From a checkpoint of a small transformer trained on Wikipedia: 21 layers.
Each number is 128 + 24 x the weight over its row's rms, rounded and kept within 0 to 255. Layers, rows and columns count from 0. The size above them is the row's rms in percent of the matrix's.

# layer 18 attention query, 128x128, rms 0.101, rows 0-31, columns 64-127
size [ 46  45  59  56 109  74 117 119 110 116 116 116 111 120 111 117 127 112 107 109 119 113 123 120 121 118 110 112 122 108 115 112]
[[111 167 106 117 108 131 161 148  87 123 140 119 135 120 113 116 171 130 158 135 127 148  82 110 134 155  81 119 151 117 142 112 117 108 110  75 110 137 118 150 144 131 142 154 176 120 150 129 153 124 176 142 132 126 113 170  99 194 131  78 134 130 110 134]
 [168 103 148 145 152 164 128 130 120 163  81 149  98 138 148 164 128  72  81 121  79 114 145 153  99 136 116 109 133 107 116  90 176 103 120 101 149  98 117 114 116 162 121 159 113 144 164 126 137 151 106 134 123 142 120 138 123 151 176 125 123 161 157 127]
 [155 148  85 106 109 161 132 176 124 108 107  78 125 160 133  99 131 133 109 133 129 123  94 130 121 156 110 158 109  72 150 160 149 152 112  93 144 130 136 129 173 129 138 106 155 149 160 174 159 127 127 121 120 147 135 165  99 143 146 144 152 132 136 148]
 [143 122 173 147 145 159 154  80 113 142 145 118 106 123 140 130 119 116 110 162 119 108 132 109 139 103 117 106 142 103 147 120 155 134 108 111 136  94 108 126  72 112 118  58 109 145 113 110 135 115  90 115 106 107 116 137 135 147 136 117 177 120 122 125]
 [135 115 121 118 100  93 114 138 141 147 126 118 122 122  84 108 143 125 139 144 132 128 126 158 112 139 136  98 123 104 124 151 105 117 128 147 122 155 111 119 140  89 123 173 103 123 164 107 129 115 148 131 127  79 124 135 106 106  95  96 105 152  94 127]
 [115 128  92  86 185 115 163 133 149 127 112 124 122  86 130 132 108 120 114 118 134 135 125 155 146 121 109  81 140  92 135 133 116 132 179 122 130 114 142 127 173 137  86 136 118 148 102 150 104  80 136 123 111  97 155 144 135 112 133 170 130 131 124  77]
 [142 161 144 143 146 116 129 136 171 146  78 137 134 126 119 157 179 163 207 163 136 100 121 111  98 135  59 179 150 110 127 122 163 160 132 152 140 103 167 100 127 134 134 121 103 112 118 145 138 146 133 165 154 151 175 137 118 124 152 124 128  98 111 127]
 [146 120 156 121 164 163 129 141 131 131 142 158  79 159 117 124 131 108 120 166 148 127 144 167 173 133 135 133 142 147 104 156 150 158 142 158 123 162 173 112 106 118 149 121 119 155 128 145 148 126 113 129 129 135 119 119 116  88 122 138 124 159 145 112]
 [158 166 101 135 120 124 174 141 141 122 109 172 129 124 117 137 127  84 133 122 121 147 140 195 141  79 159 130  99 123 154 150 124 152 123 143 143 158 153 158 144 134 119 145 195 161 145 125 120 139  84 124 132 153 162 135 133 184 137 138 179 163 166 120]
 [100 130 135 112 153 114 133 126 102 131 115 104  94 128 101 142 125 120 156  82 108  95 148  80 152 123 123 139  95 137 111 129 116 108 157 142 137 126  99  86 170 133 119 108 123 115  87 101 167 132 135 140  63 124 117 100  86 100  93  84 103 135 169 134]
 [157 143 121 144 124 141 146 123 143 144 135 128 149 116 142 158  96 180 160 137 123 149 166 114 102 101 157 161 133 134 132 153 105 155  98 136  93 162 123 122 164 121 136 120 152 172 129 155 183 103 120 111 166 136 135 184 118 126 175 143 135 123 140 110]
 [143 126 125 154  99 141 146 116 124 141 163  95 155 102 110 135 111 114 105 133 125 182 129 125 113 148 113 128 123 100  76 154 165 122 141 143 150 160 104  92 153 108 104 142  74 139 125 122 122 134 114 150 123 142 164 117  79 121 146 132 115  91 131  71]
 [113 111 135  80 141 123 113 149  89 131 117 132 130 110 108 103 145 112 150 117 135 114 156 115  90  97 114  91 120 113  99 104  92 116 118 134 128 124 150 126 145 118 109 132 154 144 126 130 120  83  98 141 117 145  98 146 103 117 153 160 125  94 111 102]
 [102 113 107 126 163 141 142 130  99 160 154  95 121 157 157 156 152  86 150 110 114 126 141 147 113 128 152 123 129  87 124  87  93  92 106 139 159 113 167 126 113 113 117 101 132 190 123 124 141 173 136 140 124  91  98 127  97 104 117  96 118 140 121 128]
 [115 135 150 132 161 149  82 164 161 139 141 147 164 160 158 121 174 123 118 133 183 107 147 118 135 138 195 167 142 123 132 116  84 142 103  83 160 126 137 141 143 131 149 147 151 141  95 102 142 134 118 163 105 145 163 100 120 127 147 164 148 142  96 123]
 [171 131 136 139 103 211 167 166 148 147 163 115 152 145 154 148 112 106 167 134 133 115 171 119  91 133  86 125  99 126 122 131 135 146 153  82 135 119 137 162 105 157 140 149  80 134 129 132 123 155 144 130 141  78 155 106 172 123 133 110 159  99 129 145]
 [129 137 154 136 172 126 166 167 121 154 132 168 132 125 129 119 158 138 163 127 122  86 140 139 128 109 150 105 150 137 143 173 145 167 157 157 131 125  90 144 130  76 153 156 118  87 125 142 132 131 170 140 160 171 168 135 132 125 147 137 157 152 106 156]
 [148 114  90 135 178 116  96 134  89  70 119 111 122 139 123 136 126 157 186 157 106 145 157 116 111 127 130 146 124 146 148  69 134 145 119 112 157 142 126  87 109 126 193 133 139 168 146 162  93 128 106 121 154  91 104 109 148 124 139 155  92 122 130  93]
 [ 99 147 114  86 150 146 158  76 118 128 117  98 135 128  99 116  94 153 134 127 153 144 127 123 157 154  95 176 146 103 130 126 114 111  76 121 147 104  95 129 132 128 135 120 141 170  98 148  72 136 130 138 112 177 157 120 129 127 123 115 140 106 113 174]
 [138 151 183 133 156 105 114 130 115 108  95 186 119 167 107 156 128 146 127  86 145 188 136 140 108 147 152 156 131 135  63 132 117 129 153 182  86 108 146 122 116 146 114 129  88 171 152  94 122 106 114 120 151 136 109 127 143 155 142 167 160 112 100 150]
 [134 154 147 118 120 107 120 108 174 163 132 104 140 146 121 141 145 110 133 153 152 153 140 121 128 154 125 121 161 128 166 200 127 125 168 170 167 139 117 142 137 128 133 169 151 112 165 157 150 165 134 166 122 155 134 150 159 155 139 172 151 122 149 116]
 [154 132 143 127 103 124 134 133 120 128 134 145 156  91 181 131 142 101 123 163 144 124  89 137 141 187 120 117 135 134  82  74 120 125 126  93 150 143 153 167 121 144 132 129 147 124 136 163 177 117 121 135 117 164 138 143 163 160 109 114 106 132 127 172]
 [133 151 126 121 136 128 136 158 152 113 159 120  94 152 129 133 116 193 120 143 135  87 134 147 132 147 162 101 113 125 148 174 129 130 105 140 114 144 144 110 126 174 115 162 164 135 160 111  95 114 134 169 139 180 179 103 150 155 139 129 160 138 126 131]
 [135 184 134 115 110 133 181 127  91 110 120 121 176 154 141 147 111 100 100 122 120 123 146 106 122 154 152 119 131 146 169  71 144 148  96 121 128 146 126 123 157 105 128 132 163  95 142 154 155 128 114 153  74 142 143 105  71 133  97 135 121 106 111 187]
 [111 154 126 118 146 108 104 102 142 124 136 115 111 132 153 135 132 139 193 171 108  54 132 137  75 112 133  84 125  71 125 103 113 181 102 117  98 154 153  89  92 109 157 115 122 113 118 109 120 149 110  76 123 120 153 127 123 158 118 145 166  99 123 126]
 [111  86 183 113 135 115 141 116 111 141 179 134 152  97 117 123 128 135 126 114 130 143 127 146 139 127  89 151 141 141 172 132 137 151 172 175 154 174 156 130 129 142 140 172 145 140 107 111  91 163 127 122 134 136 157 139 105 134  98 128 108 141 145 130]
 [161 135 130 103 140 155  93 152 113 160 111 138 133 112  96 144 130 122 138 149  99 180 105 148 142 120 104 108 103 114 100  97 111 116  87 184  96 103 117 149 137  95 124 116 100 143 116 101 145 139 124 147 101 131 162 122 153 138 118 140  44 115 156 166]
 [146 113 156 180  88 108 132 127 101 180 115 100 120 136 146 102 129 137 115 165  93 128 129 148 131 101 147 133 119 181 102 122 125  91 137 128  92 142 126  77 115 149 122 139 120 138 113 150 115 135 139 137  98 139 188 153 112 133 100 119  99 182  71 108]
 [106 121 141  79 128 127  98 125  83 112 138  64 135 129 135 110  82 101 101 121 101 148  98 128 127 103  91 117 116 123 158  93 129 140 127 115 131  71 164 126 115 146 135 115  79 128 133 126 102  94 134 103 116 132 134 123  94 182  92 134 146 145  99 121]
 [130 135 117 154 121 152 104 119 126 127 164 185 127 130 151 130 155 188 107 119 144 106 128 120 145 108 136 145  74 119 116 127 132 117 166 131 147 119 183 124  97 132 171 151 115 129 158 151 154 129 100 136 137 143 156 117 100 107 145 131  96  96 133 139]
 [131 103 134 110 139 154 153  89 175 111 121 145 165  97 166  93 155 152  95 123  97 127 151  88 119  80 128 113 111 107 163 112  85 100 141 121 129 124 137 123  88  84 147 171 151 157 125 106 140 150 170 149 135  91 127 135  80  96 128 100 178  83 116 125]
 [139  81 127 186 120 109  99 145 124  97 137  94 115 117 135  99 135 119 144 106 103 141 128 126 159 153 109 135  93 118 134 152 126 112 122 121  91 113 178 122 134 129 115 108 129 156 151 149 155 148 120 143 102 131 125  92 123 133 152 155 130  94 107 116]]
# layer 18 attention key, 128x128, rms 0.101, rows 0-31, columns 64-127
size [ 46  47  59  72  81 110 120 113 114 111 109 121 121 119 108 127 112 118 110 116 105 112 126 122 113 120 109 125 110 113 126 110]
[[149 167  97  95 132 126  99 122 120 111 159 158 122 169 113 113 122 146 115 137  96 111 122 121 129 116 207 182 113 114 115  95 178 128 123 150 117 136 130 144 100 142 115 138 165 132 125 148 141 149 139 117  99 135 109 118 144  97 106 128 125 168 139  99]
 [119 129 131 133 149 124 187  95 141 108 136 181 113 128 143 101 122 127 107 153 165  73 141 108 131 101 143 137 120 160  99  91 113  98 144 100  86 156 142 145 104 105 114 101 148 127 105 149 149  81 125 167 149 121 126 156  86  97  70 153 147  98 129 147]
 [121  69 111 166 125  86  96 117 100 157 116 103 134 107 106  74 136 113 124 122 137 112 131 122 122 110 129 113  99 116 131  95 132 103 101  91 115 119  99 156 110 118 114 155 117 134 107 107  80 137 119 146 111 102 140  88 140  89 130  96 114  68 115 108]
 [171 131 153 122 129 151 132 102 100 140 129 187 122 138 149  99 143 110 136 127 116 127 104  90 122  99 139 148 132 105 114 161 194 137 112 104 138 109 190 168 155 141 141 120 143 127  99 121 137 163 162 139 152 122 145 112 138 174 136 135 115 130 129 157]
 [122 140 143 174 107 100  98 185 169 132 150  61 169 149 129 119  92 135 160 107 152 138 105 134 151 114 176 135 162 148 121 104 121 154 133 137 122 135  59 131 143 104 118 123 119 144 127  91 103 118 111 133 104 137 165 147 128 145  99 134 118 105 122 120]
 [133 181 135  87 110 129 172 124 128 137 117 137 127 168 144 159 126 111 133 121 143 130 128 134 104 170 163  97 164 125  89 143 129  93 171 156 141 136 143 110  91 164 151 106 127 116 117 137 138 148 157 147 125 141 172  88 139 111 120 119 166 134 123 134]
 [167 172 154 129 159 109 140 106 101 152 146 108 172 144 137 102 131  94 135 108 144 135 129 150 123 148 124 187  97 124 148 157 134 159 117 147 166 128 121 149 118  99 106 102 149  81 156 131  96 136 149 132 106 176 101 124 166 131 162 142 119 174 141 180]
 [143 104 133 111 134 178 106 113  80 116 109 146 121 108 141 130 131 111 140  98 157  95 156 131 136 113 166 129 128 129 146 119 110 103 136 139 133 110 125 110 113  88 166 105 140 126 142 139 108 121 112 127  91 127 125 102  96 130 112 140 145 137  85 119]
 [159 185 115 139 101 121 129  66  84 140  99 126  97 156 161 146 170 147 147 118 116 129 129  99 120 120 136 129 136 166 133 117 193  91 115  80 143 110 140 105 162 161 126 127 148 118 109  83 154  90 106 145 106 128 140 136 133 163 170 193 149 121 132  86]
 [116 158 127 138  98 134 181 132 132 117 151  90  95 110  96 153 151 153 151 103 107 172  99 117 145  97 145  94 113 146  82 151 101 145 115 115 119 155 143 157 101 123 142 109 125  74 117  91 157  95 136 133  99 137 120 129 170 139 108 110 138 138 135 127]
 [110  85 128 133  70 152 137 131 105 126 129 173 149  65 147 136 153 125 152 156 173 166 124 154 140 164 153 149 103 135 158 103 109 137 142 116 101 105 102  73 135 134 138 120 143 153 122 138 147 112 153 125 137 134 163 118 141 181 120 116 105 127 142 142]
 [152 128 122 146 148 147 114 130 162 121 170 104 123 159 141 135 137  81 166 101  95 108 106 125 111 142 128 129 107 110 102  94 106 127 137 104 118 143 115 145 123 119 132  75 137 106 135  78 104 150  97 128 148 168 124 120 129 115 148 161  95 128 158  88]
 [127 150 135 102 105 121 127 120 156 148 136 133 116 119 132 145  88 120 147  67 123 104 145 136 125 123 125 165 153 112  76 119 149 120 123 103 131 130  97  84 105 162  74 154 171 112 107 150 143 109  91 117 154 137 116 123 121  82 143  86 191 148 137 105]
 [140 130 140 145 147 110 122 109  70 157 101 175  79  97 100 148 118  79 150  88 113 155 135 140 134 138 108 157 133 141 129 123 130 157 125 140 117 109 115  86 111 139 131 137  99  80 170 149 119 125 152 130 125 105 129 121 157 113 124 132  84 101 124 106]
 [158 104 129 145 145 135  85 131 136  79 161 158 154 126 141 105 115 105 149 129 125 134 118 150 118 101 116 164  96 117 109 167 142 116 183  87 156 147 126 128 145 109 125 152 150 153 106 151  96  79 126 101 144 115 114 149 156 118  87 106 148  57 164 142]
 [ 91 143 125 143  78 108 120 126 158 130 112 179 145 136 131 115 129 124 158  93 155 122 138 126 109 150 134 166  95 153 129 139 137 144 138 134 116 113  93 131 148  82 148 129 109 154 131 105 139  93 135 137 125  77 148 160 143 113  89  84 145  97  78 171]
 [122 137  83  86  99  98 116  88  87 113 158 136 102 111 140  93 126 112 124 108 140 140  96 134 136 125 131 138 143  98 154 138 114  74 103 145 117 143 110 103 141  83 152  94 116 102 100 132 113 119 132 108 106 156 124 108 136 128  84 118 138 134 128 100]
 [130 174 125 122 102 128 154 150 158 113 119  76 131 106 123 136 116 133 133 124 139 118  81 157 114 134 126 139 132 135 124 143 174 117 136 159 156 161 155 101 136 122 186 135 104 197 172 147 103 118 117 139 124 152 114  86 197 141 138 115 141 140 179 143]
 [161 142 150 139 149 168 135 119 132  89  83 109 122 130 138 138 152 123  98 112 136 126 100 132 139 146  62 144 138 144 128 159  83 125 138 139 130 147 133  78 100 122 102 107 100 109 143  88 105 122 161 141 173 160 121 150  95 114 109 107 123 139 126 154]
 [129 154 120 134  98  88  75  88  86 139 144 137 130 112 116 133 145 146 114 142 100  90 148 102 106 105 121 142 147 123 154 107 115 144 129 154 139 100 158  94 131 114  78  86  79 129 132  97 121 122  88 105 140 106 141 112 157 135 108 112 134 117 150 112]
 [142  90 147 164 140 116 102 122  50 153 106 102 111 138 157 139 138 139 127 147 101 152 185 124 118 128 133 162 121 110 157 101 149 130 133 109 140 115 164 135 100 108 162 132 143 140 133 106 146 156 125 117 127 141 115 121 133 153 110 122 109 132 170 136]
 [164 110 131 135 118 146 163 153 119 155 175  92 113 132 153 111 157 166 127 112 155 108 161 136 155  88 120 101 128 157 138 107 131 111 126 118 144 114 137 136 111 178  96 105 133 143 125  88  90 130  98 138 135 150  91 104 104 140 110 173 111 123 134 110]
 [119  64 123 172 125 126 187 103 111 173 137 159 136 139 156 137 185 138 160 175 106 181  85 128 172 110 116 136 116 111  64  90 147 148 121 101 139 128 143 144 152  92 175 151 116 114  93 126 140 152 134 142 142 129 105 101 115 103 139  78 125 132 123 162]
 [132  99 117 121 116 133 114 134 119 131 113 116  97 130 158 119 111  99 155 139 161 203 148 106 112 100 112  94 121 119 110  97 105 146 131 105 150 153 121 154 104 111  96 149 127 142 152 120 139 157 139 107 119 152 136 132 174 143 135 173  66 104 130 120]
 [134 145 137 146 140 105 151 138 157 100 166 122 139 160 107 132  99 108 136 172 142 114 125 130 121 116 170 144 136 135 131 126 122 142 145 155 147 132  84 100 113 137 117 151 118 111 112 148  93 145  76 128 121  98 153  82 126 120 156 135 123 148 179 155]
 [144 107 116 115  66 115 147 125 145 154 142 163 106 124 102 149 172 139  83 143 102 134 100 102 108 132 125 147 110 130 148 125 140 135 128 120 118 137  76 136 114 119 148 114 106 135 133 119 152 103 111 128 105 127 100 124 142 127 155 126 115 151 104 113]
 [130 159 134 148 182 114 118 103 128  72 148 160 149 129 118 140 151  96  86 147 138 146 118 140 155 124 113 119 147 123 127 110 124 160 102 166 130 125 178 173 150 125  93 121 161 151 128 170 111 148 125 132 154 124 132 140 159 107 139 133 145 111  90 154]
 [ 93 110 112  98  86  96 135 121 128 151 113 128 160 138 115  98 165 148 132 142 148 124 102 137 145 140 106 158 138 129 154 108  86 129 123 117 136 115  98 135 118 138 137 107 135 111 100  89 119  99  99  98 112 164  90  84 100 159 148 119 119 129 117  83]
 [105 174 120 131 112 126 143 136 183  95 150  97 126 138 102 123 134 146 110 129 122 160 147 125 153 112 114 140 103 149 120 118 103 125 143  99 121 122  88 126 137 113 102 129  94 125  52 137 115 151 149 143 135 130 162 146  80  83 136  89 105 140 137  84]
 [158  82 121 103  89  92 153 135 102  98 138 127 139 173 140 130 164 162 130  83 110 157 161 121 134 118 154 133 149 148  81 155 151 144 118 111 145 115 113  79 152 157 154 169 111 116 130 130  98  62 124 123 106 176 142 111 154 118 148 127 151 103 114 128]
 [147  99 129 111 174 152 109 143 132  98 123  88 118 137  99 106 125 141 154 138 111 124 155 142  99 160 132 121 139 127  99 126 120 142 136 135 127 130 154 189 167  99 111 120 126 106 124 187 133 110  58 163 156 111 145 125 141 134 128 111 118 113 128 107]
 [118  94 103 120 137 149 116 156 132 176 139 177 117 128 139 112 147 178 117  96 112 115 144 133 162 139 145 138 129 100 127  98 141 132 141 108 136 136 141 140 148 104 140 129 159 178 151 141  89 138 173 149 100 143 171 110 124 101 155 156 150 110 121 166]]
# layer 18 attention value, 128x128, rms 0.145, rows 0-20, columns 64-127
size [120 124 119 115 118 111 117 115 116 117 120 129 105 119 115 113 122 130 112 122 125]
[[129 134 122 115 113 140 141 116 153 162  99  77 109 135 149 125 108 144 152 175 116 122 119 155 142 126 133  85 161 123  73 134 107 145 139  92 112 107  85 120 143 143  68 112 133 115 152 118 115 145 122  75 130 121 118 128 150 137  91 102 134  86  99 115]
 [140 126 155 131 117 148 129 120 126 119 130 154 155 118 173 141 117 165 107 139 140 131  87 114  97 124 121 169 183 179 102 104 131 108 162 122  76 139 153  77 131 163 119 132  91 164 141 113 163 131 115 160 143 152 130  88 141 126  96 129  81 133 112 100]
 [ 85 141 136 110  90 154 136 142 128 137 120 112 100 117 141 140 171 141 113 115 114 108 109 139 125 133 110 145 102 142 155 109 117 165 131 139  96 148 156 118 119  95 171 139 143 117 148 100 133  97 131 103 125 137  96 123 135 103 117 103 137 101 119 117]
 [129 135 101 131 139 152 143 132 139 165 103 113 110  82 145 128 143 124 113 112 130 155 139 109 104 119 154 141 116 108 105  67  84  89 112 126 154 123 148 102 156  84 121 119 130 137  86  94 137 173 110  99  82 141  81 120 107 132 159 136  94  90 120 109]
 [154 132  99 170 133 146 139 156 127 110 101 108 162 122 149 116 101 123  91 121 137 116 152 142 111 124 156 155 152 160 106 109 117 103 143 117 100 153 125 123 119 139 106 138 133 124 124 147  86 127 118 126 100 125 115 169 136  85 165 149 131 135 125 150]
 [119 141 137  96 119 171  79 143 123 107 134 184 139  80 161 118 130  86  98 145 115 129 150 125 102 140 110 161 104 142 136 145 153 104 121  94 125 143 157 111 143 118 148 148 148 121 119 129 117 131 134 124 127 167 121 124 119 156 117 116 108 151  71 131]
 [ 86  88 132 135  87 119 140 109 126 154 125 136 125 137 118 101 157 104 132 171 105 133 144 136 178 129 114 123 142 108 132 173 125 157 140 155  86 108 150 113 134 131 111 177 100 135 158 157 122 118 132 128 133 135 100 126 173 120 131 136 127 138 127 115]
 [159 137 102 137 113 128 159 112 140 128 160 121 141  71  88 112 153 134 133 102 154 147 175 126 156 149 151 140 135 137 129 109 101 141 119 117 153 190 160 104 103 170 134 117 144 168 130 105  83 150 171 145 113  99  84 136 174 124 120 171 104  92 156 137]
 [154 113 101 133 114 142 165 102 100 111 142 148 165 167 105 189 106 140  88 150  89 151 165 129  91  96  93 154 141 150 122 173 149 115 129 121 151 133 134 123 130 134 113  91 128 105  89 147 122 107 107 145 141 116 110 107 104  92 129 124 137 129  98 136]
 [112 106 143 111 146  83 166  91 118 120 130 124 138 132 103 143 142 127 120 191 120 125 138 130 119 189 126 123  86 124  97 127 139 110 177 107 124 135 106 160 139 136 119 127 101 167 148 138 129 147 148 106 128 143 101 186 113 144 161 133 121 136 130 112]
 [135 111  84 134 120 136 133 167 146  87  99 158 131 175 123 150 105  65 125 120 135 115 127 100  91 125 113 136 115 162  70 161 107 126 155 121 104 110 107 115 113 125 109 136 155 115 172 112 148 115 116 119 126 163  98  77 159 146 160 127 123 168  57 134]
 [165 111 134 127 150 108 114 129 111 114  96 141 152  66 129 127  95 154 193 157 106 155 159 145 141 120 116 100 146 175 115  97 153 157 157 166  77 105 141 102 113 132 134 115 119 120 111  95 131 154 135 129  62 174 172 133 168 127 115 132 119 120 110 119]
 [ 82 107  83 125 167 110 154  83 131 111 141 155 145 119 128 105 165 148 110 148 131 123 142 103 100 139 183 142  92 154 149 131  98 160 158 122  98 121 140 109 131 114 120 116 153  95 124 119 104 115  94 111 112  98 127 120 108 123 139 122 119 144 187 112]
 [136 122 129 114 116 151 146 174 115 129 169 134 150 136  88 102 121 120 101 109 148 151  99 130 123  83  95 128  99 152 152 166 167 102 159 115  98 137 177 147 154 132  84 142 131  88 147 110 119 125  97 109 123 120  71 129 182 132 146 127  91 163 129 119]
 [119 121 127 125 114 102 150  91 137 116 120 136 152  88 157 124 147  94 133 116  97 100 195 124 131 141 145  92 152 142 103 117 108 152 152 101 110  96 152  87 137 114  87 199 100  74 157 110 105 118 134 148 141 139 123 124 132 147 110 150 127 144 131 158]
 [152 144 125 172 117 132 136 131 104 123 106 126 123 128 110 155 170 112 155 119 182 131  96 116 136 131 178 127 117 130 128  96 141  96 157 120 126 113 140 126 147 168 119 111 147 127 163 116  90 145 173 128 132 124 100 108 159 126  97 107 132 155 127 121]
 [ 87 139 165 169 143 136 160 127 136 137 169 150 130 140 137 110 145 129 147 170  99  92 129 124 138 118 115 179 169 146 107 123 145 134 153 108 116 114 197 135 113 114 126 103 158 169 115 133 117 127 117 116 128 126  88 151 138  85 140 140 124 120 130 142]
 [179 124 128 135 101 158 137  84 132 132  90 122 149 126 132 120 152 125 104 125 171 110 171 130 110  99 129 148 113 124 109 108 166 163 129 146  98  90 118 106 121 139 148 132 130 125  74 141 131 125 151  82 148 103 168 104 128  85 108 119 113 117  84  90]
 [130 112  73 125 124 135 132 160 125 105 111 163 159 146  86 148 120  87 117 135 122 110 150 108 100 128 127 128 108 143 128 145 136 108 161 166 131 128 110 132 141 150  97 161 100 135 144  97 140 147 116 171 111 150 123 159 123 113 176 111 145  88 120 150]
 [126 156 117 105 130 119 117 161 142 164 151 110  76 156 124 144 122 136 155 119 140 126 120 113  68 161 101 126  86  98 110 115  69 119 127 146 122 101 169 137 139 151 128  98 128 151  88 160 104 113  98 191 139 136  98 123 107 150  75 135 100 102 164  98]
 [129 155 127 116 139 103 122 115 137  79 126 134 154 162 202 146 117 124 126 155 106 141 168 117 127  71 166 138  86 127 134 135 140 121 101  98 110 124 105 152 107 167 135 131 117 126 134 141 142 144 138 144  96 158  92 108 101 127 123 160 134 182  96 130]]
# layer 18 attention output (transposed), 128x128, rms 0.131, rows 0-19, columns 64-127
size [115 121 114 110 116 106 109 108 112 114 109 119 103 113 104 113 123 126 109 118]
[[103 134 144 161 126 133 158 109 133 147 154 149 127 120  90 106 138  97 105 138 141 119 147 123 105 156 148  96 117 114 148  87 159  83 173  96 167 180 182 151 128 116 167 140 129 118 150  90 140 111 125 138 118 129 128 128  90 138 133 141 115  95 106 103]
 [151 158  90 106 110  94 150 111 134 130 103  60  92 102 146 140 104  95 168 109  92 145 116 169 100 149 155 150 154  98 124 104 102 187 152 104 143 152 115 159 151 125 146 149 125 140  98 138  92 137  74 132  98 134 130 115 100 131 131 130 113 135 130 124]
 [150 151 139 102 128 114  59 166 174 144 143 112 133 124 109 148 108 175 123  98 151 152  49 151 174 168 134 135 159 135 132 159 129 143 180 145 128 153 117 111 117 150 117 147 140 149 130 135 132 116  61  73 103 125 120  80 101 129 135 151 115 144 163 125]
 [161 171 119 105 131 106 149 145  78 111  91 176 124 139 120 110 113 109 144 104 144  80  62 155 161 121 156 139 151 136 119 163 144 115 147  98 102 153 123 193 146  94 150 144  99 115 183 132 125 124 136 143 135 114 156 116 134 140 148 130 167 105 101 137]
 [135 131 105 115 128 163 115 134 105 182 128 137 162 119  96 148 133  96 160 132 152 132 149 164 128  99 132 132 104 162 164 129 130 146 141 112 134 140 108  98 120 122 173  90 139 134 156 141 112 125  77 131 141 112 123  92 155 122 170 123 135  83 149 165]
 [160  91 124 154 152 149  96 144 128 102 140 111  96 141 144 113 142 133 139 142 158 151 191 125 149  88 143 171 160 131 128 184 147 138 157 143 155 114 119 145 116  94 128 121  88 131  96 144 105 126 103 138 105 111 161  96 118 118 139 142 117 119 118 108]
 [171 127 132  94 159 150 125 116 149 132 142 150  98 113 153 125 119 173 117 110  90 151 183 127  91 173 129 137 144 137 122 117 185 103 110 128 131 127 106 150 114 134 116  73 140 123 140 144 140  97 142 138 130 110 122 119 111 118 154 137 153 138 142 164]
 [151 142 120 115  92 135 116 154 126 104 115 124 132 124  81 138 195 158 136 125  69 145  93 108 102 120 138  97 117 149 129 149 149 101 118 114 116 124 152 121 131 132 166 171 138 135 141 121 141  95 112 155  99 102 119 102 134 134 117 120 108 135 116 147]
 [138 164 128 143 138 164 104 126 122 155 137 124 138 120  82 105  97 154  86 131 118  99 120 101 138 129 154 158 111 131  94 125  96 179 133 127 165  88 138 117 185 114 112 172  90 104 105 144 143 117 134 113 126 144 133 147 168 145 121 152 136 108  99 117]
 [145 131 136 124 108 111 182 181  98 153 156  86 150 112 103  95  85 154 141 128 113 121 163  95  79 120  96 130 166 148 135 146 136 134 130 132 120 141 146 115 128 148 127 115 109 138 115 102 186 105 140 127 125 109 170 105 119 151 122 115 151 151 126 107]
 [142 174 137 132 129 121 152 124 138 142 134 116  91 166 147 117 114 119 133 127 154  98 146 179 138 141 181 118 135 151 121 142 150  96 164 128 139 147 132  91 167 153  92 118  94 172  92 137 136 156 133 151  81 113 120 114 168  79  82  82 136 133 163 121]
 [125 132 137 113 107 101 160 128 149 111 130  91  87 131 123 158 180 125 124 116 147 136  75 130  92 123 212 156 103 127 140 136 146 129 145 123 121 137 130 150  94 113 158 136 135 135 142 166  90 109 118 142 146 115 128  80 115 161 157 100 145 149 124 146]
 [126 132 129 168 119 145  90 137 174 123  92 141 144 133  36 104 131 141 130 166  89 111 105 188 142  92 125 109 168 113 159 147  93 138 130 150 120 123 125 118 145 118 120 104  96 161 102 142 129 126 146 128 134 158 152 104 131 111 124  87 146 147 116 137]
 [ 90  83 159 136 135 104 114 113 148 116 158 111 144 114 138 152 132  96 160 155 130 119 107 144 117 198 108 140 137 134 128  96 115 165 136 138 155 141 125 139 103 117 114 161  92 177 104 178 123 119 152 132 139  50 132 156 130 110 174 112 138 102 107 172]
 [117 133 157  87 165 133 114 110 138 127 137 124 118 195 109  79 136 148 149 131 102 132 118 158 108 112  99 125 169  96 171 147 159 149 152 140  91 142 175 122 141 135 149  99 141 117 126 169 116 125 146 133 115 116 117 115  75 134 135 116 108  95 148 113]
 [164 151 128  95 114 158 165 157 111 119 146  96 164 116 121 126 120 170  94 132 120 155 102 120 165 126 163  93 124 156  84  90 143 156 130  98 119 135 133 163 138  97 110 110  92 168 111 183  92 149 123 135 107 140 127 169 143 122 100 160 115 104 119 105]
 [108 140 108 139 128 133  91 153 136  74 142  82 110 160 142 119 110 127 152 137  74 125 113 123 122 124 148 111 119  85 144 159 104 155 122 116 146 140 114 144  86 157 118 135 133  82 147 108 123 131 153 153 165 168 134 151 164 125 132 120  74 115  96 140]
 [143 134 138 133 138 132 109 143 154 142 105 124 158  98 138 174  94 112 124 134 117 135 143 141 128 147 147 112 140 112 144 151 109 106 129  96 130 165 136 124  81  89 151 135 103 115 160 123 101 119 134 111 142 148 131 173 134 115 123 114 137 123 118  99]
 [105 136 148  77 137 101 172 114 119 139 123 170 131 132 105 108 133 125 135 128 165 169  84 100 115 130  64 143 122 127 161 142 175 159 110 123 150 118 140 123 129 141 107 159  76 118 106 156 134 161  99 179 111 127 133 118 147 134 141 135 102 133 122 163]
 [102  92 141 124 107 103 174 112 160 123 134 168 164  92 140 128 145  98 134 115 109  90  87 117 130 118 137 104  91 144 168 135 106 118 158 102 157 146 134 104 133 138 119 111 112 179 114  90 129 118 151 108 177 171  96 116 118 159 166 138 162 105 135 162]]